config = dict(
    tie_word_embeddings=True,
    init_std_qkv=0.0523,
    init_std_up=0.0523,
    optimizer='muon_variant',
    learning_rate=0.00469,
    beta1=0.95,
    lr_head=0.00741,
    batch_tokens=[8192, 16384, 32768],
    dataset='wikipedia_en',
)
Each number is 128 + 32 x the weight over its row's rms, rounded and kept within 0 to 255. Layers, rows and columns count from 0. Numbers have three digits each. The size before them is the row's rms in percent of the matrix's.

# layer 2 MLP up, 192x64, rms 0.313, rows 158-191, columns 0-63
111:148138103126110114150141110158119098110212162148139171161059151111138108119106169130147111142141121160120140090094106103147113119065165167142075080102221097142145142082108109192119123077146102
107:132130194128151120098093145097133114097153123139098141157150167122050144142102161165144134085080146181121108136078169152143132146096153178176089042093146178168128135138174172088142137100133128
099:150161102131098095174124125115067116151073124108102089076140151113051070119145203127111091083066125150155106163081161111095136098108108148152118120120127123110131126130093070131153112115166193
092:117088137179092175109138112143091144199113099151180126145103155101143143117116109187132103177107109145168182131120062096164108144069108119147101141115201068121114130121141113161129063136084148
112:143171211100110084094091134145118132148187094122053143097144106115130143124100132180127111143129126130151129173112102088098134136106113096137111176107075160140121170221094149091166144111162082
094:111086144135105158128116147127111115136158122149117134090164102196047140128135012121130130120175098128171157135135152161137140093061129116143146060125133110106144127070124120106115065110086153
123:070077152150147055198108103144093081129112148108121069128125149117148077033129086100104122110124142162137109179136166149145077109061132131132129169125146123138140147152150167111123143137156085
097:089150092139121111130113135120092167129172128122138168112102097100111143109164164140118121138118126106099034167140141169126136105143132168070131165112091177053217157147140201098100163114145123
106:133171064104113099107152118129117121103183183123105159136153101147066131133199135164100067142115147144165123171098146126145180145161134110191208110137120128144201108138126117129141190117127106
103:133085119175138138132152123119180054133086119096149173165129101160195105093165162151090077098189139112118125075134113138126118090163096140122121128134119091182098140156147202110098123083173154
101:189128095067111078137115152175133132108077147127169157189129167188160110114155112079097127116126074113108166100172165113088144182074145139093120128099135158150164171124075085123131144128148097
109:118090121192086157140173116115143207134076112134072133087159156100143132117092073077085142149141140145110131191127111094079142149158113112138155128104166137114117127096128115173103180175055144
082:123083070161130120095175111198090119134108120194196138190166139125117132143106118117079145156137179113133219112137139131123153116170118140121162128091104082099179141130122087099154090104101123
098:095114132118172147104102095120130135115069151101152133135120108149133124085152122129155201127117038170168052156103117044132197146124163171116114127141103090136144134114100140116066141130100165
105:180131148130146086149115123067118150143183184102060162123133150155089141134154149114134075149190167101115120154159112125136061073142158147101097122168165141142172151092149199094111148169124128
090:148139092150140137142107149083158052131166120156141154138071110113151129131162116225175128123173094171117145105127144073120147109132107125099040091149124163124135131045086127115105119099116122
085:110061160107111130086103135169104144122092112090157084135174083136096100128085133081093131106087175119127131095130083108087153112161132112111201164110124128076139059176124174147164094165161154
096:181114104172095139117113169148150144132159099104124111101095149102069144151176122104138112064104151242139134153094121150127060126150135187130144142133083152142092129163063122095120168124121109
105:108123133167096135142143101137075085084126063134101066137164088106125146060143112130122132151134086123108104170078155123083164130112132109167158074104096119102153089107069139171115105204160091
093:109140112181125145114201097084142123077139090159149139181104149083106121094122148156171176101120103111173095096157107038171176166134069098159118153118144083115140117152124149124128087106112163
086:167097157134145087057167135158128146147137174067197101087119116151122072101098118158107076098133103134166116139190110167145083104121093168140180135159056109163138148106114142120113103141095146
099:133131102112183142138118138088157127150129155087147134178133159186111129125169154109061183183128109122094121116148094187222195118133149115109082094156146121149125170129103157105078116152138167
088:126084084185151109145138108116127192097025150092111157156147121138146051146147074096102150153132140128120095149057129100165122158130127146099143117102109184151123140139192097107155159135117139
118:140122108091121191152070178102134048112106120158115104116180126154142113132071122148119099149154077113082099084143178118155168173151120188154151153129108142062123090137154161110091130182136125
105:156117155144094162088107140104153079149184124122180081065130164159096137122125106152147141064124140123129174157099127090072155120097141156099120057113101060126090124162090127126156172063108138
094:091156135108127139185110158183156171146149139110124165107119087174169116075098152092131114158115135084109167122180136082068198142093119132105066143117152116128192079101152091145153108122127178
136:139112162057125147107120103169077128139146118103140119151155126101097194093106140183129162077132050147069080113166105117126123078076154151121120158110114108103090145172099081121126098140184164
097:068171155167103163122142131176141116099090078149111161205094111190114091098134074130138164117139076092165151099126148065179139138135148155146181153081098165116130092119158127127128108156105155
103:056093125198076187119127148154146131106152115204105137131135149130119145155145104068087089118138139125188121151131157143086131148137158150110142100122194080115167141085089122159065134145086127
095:111144162159124204134091113165054179119132108102135160129121130146139133095096065145135114141136107093185124150139126072132131136156042141134150171080112072136135181166098096126141134106086077
087:116192116114128123131118138112179123124145063129116092099163063145105202172146135111139113105075122130138177117110069076124078072138149083168067113120167141165102126137138133108119080098145174
094:077135088127158190136123154125136091050113103082136131120104150116177114125048092095138167141114115118137179105086130137114125174202122130091138151156125100143141124108167192068106086132165107
099:109165144148093104099201154132140112091143187072082104103147090099149132090141147112153229130148145099110170121076155052132152122138140150152109137122140115158145152069166150112155119083108122
088:086155151147068135132122070095132134141180111132132116122119108153125103154170183067124190156080118144164190130103086122080135109161140094146108120130145109095103161063202151095101098097098154